Each number is 500 + 50 x the weight over its row's rms, rounded and kept within 0 to 999. Layers, rows and columns count from 0. Numbers have three digits each. The size before them is the row's rms in percent of the matrix's.

# down: layer 9 MLP down (transposed), 1344x448, rms 0.121, rows 1275-1343, columns 336-391
# up: layer 9 MLP up, 1344x448, rms 0.113, rows 1276-1343, columns 336-391
down1275 100:565501531488475574487535516486476347419512498495536561446534472397456616460463441494480488568528487463454546535466458490496461573492550509567460391423561470481492449451
up1276 097:501516518585538418489516522483490589505428533508502429545544557538493539479521469466471494439514421530508556397528466461432522569559602495569479537550526505465487497462
down1276 095:519480432394530517533487517385470508516518551503547491456486534488521500470501495532522454583470447447553403429524428542434532415477509407512469503526528482533462510504
up1277 115:503519493545420468534546413526508520606517437476444499504521446457559470453490490517519564486518485533509510507425491452498454593525569486533448419523410506542489474495
down1277 106:424543506494468514470496566441541481452576423548461496431484501485599514515491493509543572511535515580554520481421408472486473445579564457486440487520500477463503476501
up1278 097:432514473566430500488432511541509516389550443601539421502489569524524565421561445410481458540576510490475462494547555514501367542426494532575501465470519514534506553454
down1278 103:478608540486548560439484552526491422465485516411461505539526473495505434559543476449581473457484483518507450464481541417573344472464572453541448487521410480452453441425
up1279 100:538470559488445536491509518475543510502477497507503461495479514511539524489589403551545477574461535481554565506492499501501509548491542475526506504631519567565561568565
down1279 101:467465563494441485555546450387523521513502516546524492477476444582493504548464455495573427471475600587463618552495436484549511415490488526531463457486415535501559437490
up1280 104:524531540544561535475538566375457396478491517477428515555473510513467503515526592531459392487540481546539475485525545465436482459442487544560553558466498531559517444534
down1280 101:501430415466441517465443500495568487504557431464527447362499512527523493458485529556491466506393433462475457521466491476529481426516502579508500499479576456499554594479
up1281 097:553454564489523385488454539459660534513501536543584484512454502449496458494540416516545537476467500519538558491521487471492494538590572426471539435528520430513453504482
down1281 082:366534522552422490458526511478489632522472527510589581478533538504548589430504502426548495481537542481439438498451489546457505505414451353579448543518477502477489468508
up1282 101:491418522516520443590415533575512463505461440476586514453537460468561504508520472580425579530509430481526479498536490531519517432513471473569557465498430452531483517565
down1282 096:494567436504487514475501476453537521450510434512536562583442455542489498435445472546559478447524432496437512485506503451419506490553473463445472449548434482521515485412
up1283 107:477540521382488587560462568410472478520518451514545470442579595435478442468507493471548502474606478512505515486511482508632497525523384540538553480455577575472558503435
down1283 122:497458489511474498562512538470539483472550495504543479459588487411466498520502561567511434483613476529548456485461486427517530479561460731494511537482546457460549465386
up1284 096:524564536543501445419466489528536501457468611525516486558439510416556420541520492432533524567528555450501573551524487514467487470435527533468510425580534480546487569471
down1284 100:439606533538428487541554463481501513522458447536412467448545470563528420484429448487477527563531558555596532582576490553443591490421559630478508458494575444420542476479
up1285 096:503450415626496524539446479509573474438467624595579526524479513390526445476469494481559555549454521464460481381517469532472472439521569551492462523539485575461571508481
down1285 097:508636472539473477506513428518462502472440484535417469458405474566557535560458509526554437440397447497499488576482590424584458508579465485476448503536473426507439488352
up1286 096:540440595484465487528521434467549507461423477499487543467413483421447458456570562464555546514451530568523426521486495524506549502658520564515488515480503543394507542489
down1286 099:386517531419485431409485495463530519568485528565488422465493526526467446423528463502465457617513504413471504435526587518514438569500519490608503464503436527484501403514
up1287 098:502565600454461511610520550547501547498562547510483459476475452465433480488483586462495598531492428513539472471504544577445519488460479504496455520544613418544442513659
down1287 091:543566518528509499484494557498508413427426533517510467473530524368627496573459469578474455478465503491474508510494432503472483589531465542448570515513423495449496563465
up1288 092:546456588506428490439561518488516457480556456485485517501560577586469452532402541550507506539522468479499508527487543501481381462499477484474500452492477359555455531505
down1288 094:388495399548539466558480539546467495535480439513548522428507421431435530516539450458499569483526422522515421550464494499426533555481480512502474476526460522459515641454
up1289 104:571588447515564513491530412506471481479506542494481510539534469539501584456445456557438472458539518541504503421519518459469526519553593412399505478443531518456518484498
down1289 107:569489557512556423588591504530457477462481579497565473495437488496353492486416604528448508544586526538498560416452528494552457516506431456499441512477527509593465457466
up1290 095:439541517428518562530545497538535412504587468433527524518491519552571568462445527534422504472521535487487451575588558450409435457447564533480559428471585416417495554510
down1290 093:477458433453440489404488425565507510444523554475504450543477449527521554448476409592501465528418576434462465463490417536536436511499511482587564508522470437489437450490
up1291 093:492454479563397549564435413493439475523526515503449468499469395470580432480593376497444572546553465479544627459507579469506495431463442507592492487480498395559553474478
down1291 096:554423456542529492480515613449566541479556582553597482623501494426497438431507517473606426577499533496448591497407501433506576535474528592434504406504557508419570534440
up1292 097:607467404546607437581449533422502450488558474464548412449540516509532563421535532531508541511537534540455436476496585544451473508476546493498512441491492380448547498430
down1292 106:511541573497530488609388581525495515507413480523537518512498596537450598518554544453565555518529569505517496399432549548483533537542610510469478472574510478474507488511
up1293 118:462530583461531461534575517539532469534561499523458563616519505468489581479544495544462488606474457416457425501485507517506499481586523428472471525602547559510554456533
down1293 111:469560538445399543458462503458555539475634448546402574521547422525458515531547515501530475514507537512487465479513430510510477458589437306503440444485524527458451498457
up1294 088:430511408496457496485506474485503490494486532501478516437436506529534584497475436498537508453544499543466447544541502425543488485444476496590403453399539468482373486615
down1294 102:389502554400520512575473465458523479554521395577458454506541493523485482451478488407516437490487535561594529570385517553514536463478482566529530511460568515542522468478
up1295 098:516517491505492505465463524453505597604617506527417583492456563476470468461513558492498402472558500521549402507433464476465434546484527556524519548406507417511503507589
down1295 097:439483487469411584558575528567480534529417502520491538505438481490452435494479549500508527473450530522646538509489590593536511532473458521477469498551565413522540519472
up1296 102:602525506485480502504592421541582442501415511396563457414514541462475457541504461519512524528521433511466695480482525509500525503479438513575497471516462476434487448473
down1296 105:512435477590563523500522613542530473469557503534350536606431466521516445517581485546502497427437513432433581503592556462614508510498494603522357549482488500469415522497
up1297 098:552492490517408538421525557479641482532534556503581494473408475528508544572476400500518528516533561456635434489543536512510467502529496524520458593533461488450408434507
down1297 090:542476520513506477487508519559492456476449454505547533622387523502481509587477577558588557452510526507492450581453545513510506539493565391504494449521513397501512475509
up1298 085:470528556540562475456516449505556557449475593401538569518556486519585522517468502448495533581452465420501530447491456452483544483430561493522467407529527493547588535547
down1298 088:469512541429563521524474539502652575487469515544355487493535612600481511578451498532577457434554512494561407569467442596548541531507517469454443421547488444456527473553
up1299 097:539469478552550515501508543518517488492591451464449461532448395671510481590587525434512550502386556546484606513517519450513462528367511454450532499531448531424485458532
down1299 092:501561503494433478500403441499505489459526451596483601483496503471533545511634512483473464529486502458490446491430522399446469555522394598438523479470543566416521485491
up1300 102:528469582489504501531531540392588524437476568583497441524475526573449488475419544486533499550453472449551374488503542526419526479628439550556465526403467566428500496568
down1300 102:412518553502477560458471402447447481563467483481492468507473516515368555526535440478512517508494559432540438491515570473498511489566575484470445492499433467442466570533
up1301 102:463555465551518484515573431424534557534471489575482553556529574443533491546458482502491608527524497572494513429500536503455447443490555538500575472466548449462477539544
down1301 108:464568508381523520549511541571470526480462484561470537515468463474561482452561518448465540473399508479518427520587470544467446449521459494504427451554528472498439461533
up1302 101:533518515399453486498452424461470594526426537545441535553509561446392485488415545486475482462497540491450508421509519562539469523482509386446417579414399475517551573535
down1302 101:494488576510404488450470441523489381536506440551452479411538505602599484445469523437454514578389564389520473533508484486503556460528505428525540530506581560407579465429
up1303 119:473590476623525520540544483543534479522542469453468502588443568557514440468499541479573483462513512560481401394619523477478557498586540515538494401573580494485485543511
down1303 118:491550545529498551506509508537447492533479436450524547514544542469521531510567537427667436481494487471567430481584557513564439495559511516475422468479448505479456472481
up1304 103:568391421552533452622520495410505536422459496504483468516462437486445546552475472496472524506507545561453422517423449509571566490608565453558414443528564457626463585577
down1304 114:515533480547443472487480372373477604425412507499552406514531443576437512502545531536497468512491528532446528597344443515531491446517484556508584431516346581461494397447
up1305 099:532512431595465492481449606590504433457512472494513535585447481472447547561517541485406526479534494450486499523451506459549530512575444518419446534590478476603377461505
down1305 106:519483421525605434475438488431459485502544396563477471502475456586586502512611567436421469409503503438568475543531532552603556412527537652479517498461454477572409452495
up1306 107:420579484460493484399514487528469520520527490548561483403465442543470427435455469487484480463472549464447468487451427480508502601494392523516512390423451538475524453452
down1306 103:428521564471541408364515432520486412517446561530427509484523515555507467528473458611493515562425497525503447458418506521529536496502525513485463446534467504388514559462
up1307 094:478559432502595537514525576471537453432432479562521526482564569560468459522498448553530504527472534450474469495535520596464471442570495503358469550461557503522564461532
down1307 101:500474427582460478508499533490531406512568527525476398440560479451553463513426485455389470450435536569498515479492371460538604378520575410456500405524541544387523520492
up1308 104:419388429527552470441548513531490452560428522498503528426508527464436546528512482520519539466521420443444432444525561445547421412529442449457384518579541540483574511590
down1308 103:502469411508429522537480363477465559490443547486497508387552485617505525536495542445539490466483542522510493498505578489525430413510628533547446560567431531512496499507
up1309 101:445469460599563462559544460451519489558566632568434490577450508482509552541523507513564475510463568473545561550486486499537535511595486535519514447514493468575509417573
down1309 108:581554551489470480654553568422499495577495531518518620548495511539602603470424498499547438471483476483456476609512453511434519459495433494591474435484584658509497485538
up1310 100:512476431487523497602495455504461493484540419515423495493458435506467495521404497454484503561569508500458519420562473579529395610456431428404530497536385533495552402463
down1310 101:518635445536568485496520505475501473584473468527459607464398454555464457545496451484521498513451398452527469504580443502557506407520493479507496440477507508563480581534
up1311 099:521567465486501463455521503494522520520495468448468515493482534434468481489582579491521460552450470396472567465591436497501539457445429462506520443431497524463504513512
down1311 108:523541498538571476582454430489412535513445491507470473494508440520497498533396481522433593469521503541585559464454552581487494497550492482518490563454472419655518498564
up1312 092:433452537453539505419513477542516535509444567502462512417450469533522501521492464526529469517367513501472513602468473490501425476529579514443426498496550565474463583560
down1312 098:503533479420460462563485531482459395554463465499520520485474448467534627593522406466540524508572468503501569568573573465523496512458544589555482427508480554473500543464
up1313 102:468502551410481503365487472506528423517482443475461509512453453450476388574487565406509465455553554452469423520406505510460556556641504544447485529475560477567521396550
down1313 101:451481491542508480416469490507539461474418507507515491566557582495522459495496494559415412529551581530544509488542443549555517477559380679405521451522465524444471511532
up1314 097:402488533499498521577574530512470575539495501474571482558493538466467544482542489543545574490487424446558487411491555509486544468447453546462481587420478543600527519483
down1314 094:405418523499455549497517430515413523439514452578507558463535482474460623522495523538482527526475517512463559520506407400532478463537413505416463449565526571539493516495
up1315 100:510485501504560508435536603547570430507472539380540480550465488508500609606442575585576501440549463464489502499563442422606504500563487521559451478407551455615507477612
down1315 102:422573545568471463477456497453445478457495432410467529566518451496533545535468420506482535475479497489418600509423509537449497443477527553515491539502534420511460496476
up1316 103:497428546468473449583462455505527585476452509500530527328584496530510505609476384527447480448506567449564510476578546498478533442547457401508514514583490434470508481424
down1316 099:547511589498517489423509608549462501389503449502418466529481432483483407507510547441469444493485535501543489517562566529489511504449436538526519504520509543530577498458
up1317 094:532554530508538438411512467535484399476485495490442462523515466523531569455492450607503498522506564482599452502496504455489489448473519539484529481466480436569593515511
down1317 096:521467442488581478555377513524544500510445520524469445495455478525432522537527460493488442475540460503525489545471486410406458512565475511407531472461478570492474486484
up1318 097:510430522474424461484400502473635505541567598417399479475501553568448531592460559509501489512507467456541499556564532575463510442490531502522421449466452419529475468495
down1318 082:476602487513499515520580551512428436503526503491598561548456438524422506444498487516520496527512420534462563442577478480444593427433486438444522492568542374519465481468
up1319 090:480543529498494511539422457422480582568417556564494472473437383569407600558517524528452537588467455555428497456418458413529504448416547473578423447450488480508546522498
down1319 095:500476582435530533546525514483521454450589534443502557452559483457478576488483535554476526511444438530550417562473600503382501461519512546490558531498624433441520477382
up1320 113:506490509557473527510534534527518448528469524507509569563539533456501387514505423573548543520539479485516485441542566516481425581476510457433460545493513533548500467512
down1320 115:579603573483480394479577527534459512461454533523513467515601456544378520539483491551513533440483560539489496476506496608513499448410500481538471561494558496472452435493
up1321 094:582505536465570460503506479513521491455461439513560532496523580475451499582532518630506539470512475474512482609482449471506542434405558554456438517483572474544457503554
down1321 095:518444541494421560468442474454523502518435475513549512473504426472428512447564455548504562478478557472529522523482484430433463513488551603536574464565501601511543470467
up1322 099:485516547518502508507426548542472554508553609406457533402457491456462473415518420597514502474511597483507465461429475501463485568594450483500486384470472538521464523596
down1322 092:436479469457497496552390540499472526543457486558484366504465436536535483471429483457494480543525450545409487457461510486494550423567528375526475489532481482455428512493
up1323 098:480465573546441607583421543543525580455493588540496567483525589501550439521441548624492444492508554535596507548560440629454446461443550499545466502454567500496494457533
down1323 099:519495464431475576567515517530494493421449492503500546507550492516559410498464562448495536507501525537575524509482422501522438480426457509634493503620531518559479448554
up1324 098:477541574418495440444569491460572537508511516490401459511470510495503542555477490569459526469517522467521459464426510502468525504523485432484631457518550435489640440476
down1324 097:478494613418600477534493467559447457493487566435523574561533494580535434485554534532489523458420557494531583515574470503479482456483545476490467465474457497469461449453
up1325 098:550514432517517486507515504460592543536465462412476498422486469469433381482482464502487554621490485432541511474633485491477473453543660479502421449589567525527586597539
down1325 100:427529569526481470434575530539525544450475479431474408481519446434381538534498510485543508608460582441437515485530541614492593564509524593540459505488508432470478453482
up1326 092:492513474491481478571499481546419532490533430517442467417504538457482482510519537465530535461553571534502419468554506516556558429428498452556477342552473470500493505560
down1326 092:510494439515479572540519437450580457543500504516559557462484552557450508476522457422429555484484557476537480439468555463452478506496503501478447493457384492470484462475
up1327 101:553497506517511545554492427569557562581535497575482447520549456445496452567554408491384565555549466415589506477431533453539492468468450458502610487545466490458519408526
down1327 103:513461491550460535461591386503527481546623421498556545533521471446534527449484514518497520482609500477492539434388458526513520433393434515442504601550469578506517500399
up1328 098:504420608476451454597514512493522533493522388488493449557500573538531501511545559478440434541497473460487476537421392569537438521532542456422489512482435437494532469578
down1328 097:582451452416485510492504446513465488443484503395507519519518456528553446499538561418462509416546448463490549523484494547507474545553536454476493560496560510544496484483
up1329 104:505479438438474475533484477485556554430483387441474493518528456444454528529440422571571480403482500526508537542565510424511454472490506483492490442559620476433585523515
down1329 101:372551595483594507573528485594478489494499503436453508483575551505574556377562572505457600415465501573539512480477411613464567438534563546473567406549545489491487646526
up1330 094:438478462554607616496501531527517529448507402577466496546524543473489522539512440500470495522440480478457510516545435532571457554566540422505461486557481493502549415505
down1330 096:435507465391551470400510540492502566496469450511481506391484491401487522509483504383509427469503576548441569451574568566474562520513491475556463489432502489480510504506
up1331 101:592586522493556470504578486450573575513494526507470491509501622546463470501567524470482410461494453555515501526577478495498566453558545499431554528456517518518565554533
down1331 108:448521480510481473524555501420459517489556509427515491438464469518507479519489410451505504464494531522518549505482452501492556533542456485608463486451449514529534505613
up1332 095:524496549507369476470516444400473547556523525425473448563515452522435522483449504525390504463545491488483537498391465443493501453544481434499557545485448487485517511464
down1332 097:459548473474495575599439593432453536487440486424477496509551449426557481594427500472540539361505496441544478451513452533661526481463521532514545540535507490483511486416
up1333 101:489546507498458450470501457418469489524580525503513502523462575472399555547517513501475467484558481537493481611511532480491540476458382475438525497384515545523534478505
down1333 100:515524421548487484465426510550504525500594555490424486499584406401417402454532438440531509483455586486519500530487454508425561537539438484476452480582456447505516438600
up1334 099:549472434530494573536519429554545394491602496472497500513481388559488520508441546519441534546477505528517506532491545464501487438529483464539521489540457571581492462414
down1334 099:488495488582430502495495483571430500571484522486467476541481537464507466537632460481494489454494484485546582514505555514446531542503469492526429526542553560510456464425
up1335 096:451495471483529451498459528484541541515544469501476436550470497500434509528507494580572505492476476491455432463563534536454562486440466566448516498507520404481470522584
down1335 093:483432511634450521481464505541475446518490598510414475452452527552508471483454519482494578510459436514557498546556491477421414557492497488454489525547440556397547477514
up1336 098:479419480549527563539567500601510552529491579491593586410535463469473427491441505534503445536398466521427464509470490437446579433448513472531516474482495593538517523484
down1336 103:453521548514485415518523469529571458449470508472532607441529474386461508466453561438528484565477505476467532534598533541551486519523497525378521465500505448480501455357
up1337 107:535525499546536545533549589573486468457479526465490375576569456546525461515557497491599512535488576439418482565479553534537483453436603510566481457467483542495478467542
down1337 107:464516528546530528475494612579490467506520501456475462517500466465510480552582551448491472483437444425537486489418606455523502508446476603422563489508519464486528461467
up1338 094:474431412469555483498449443540592531447439495513554502551490504498517484590436480423522573495521572475451431535509505454535509546530460590526569468558441521579552439541
down1338 097:534540452378547511454607486498447426506491454572483480529493487494494461414540488438597389549432490531548399562470451453452532481495486611524591445537534415461511499529
up1339 100:477542491525479537501465501577424489481556587519503481505530425596485547453327584521469540493492571494532468540535508524497489593550481515514443415536443463508473481542
down1339 096:581565449406490354486507485468511381474480428543445515457493518575469514462489439595562521442416543531477461432403501548561516553369480354445392428505492454435433589480
up1340 107:503503584419554538437535474482480578497511581510479497393627491470522472667459480513514518593488574575565513617492500426541461490516505509470457471502429462539506563619
down1340 107:497519575485443502493422418446532500405423531496531417412560538545586523575521509504522530474523517559466504543535546511440448473481590566502423523482456541562506481434
up1341 097:478452460568485440543552449585527486493534538603426552481625533504451508440526431487475542501516462535476432527520403539486470469454562442488528541534543529425450529495
down1341 096:445505607645478485519489474543506462487496531488588490453549489500515531528519594487539582384596470514494553625516467505495512486501488501590490429523484519495499399481
up1342 092:529517522591611468433397433457546549544547470488419567460515408526465473425456532555469509409454582530502543568539452497435452471576471539543551636495463506411573503480
down1342 100:498574516507402486477459482420515467486446513509569524427598469386520483484461592535524514523430496533440546478470501530536574513454558678504434485417441514465372455535
up1343 103:518491426473597463402561508529500538526579446609524513535411447543410533511573534437512533521522537488429452470523489467466566452487507469498440589466574497455570493593
down1343 103:464449534484563574409482574391484267546514538503492498614496477579471448456492461523488487529480466523506555463452468516421516554483557482542458482521476544568423525526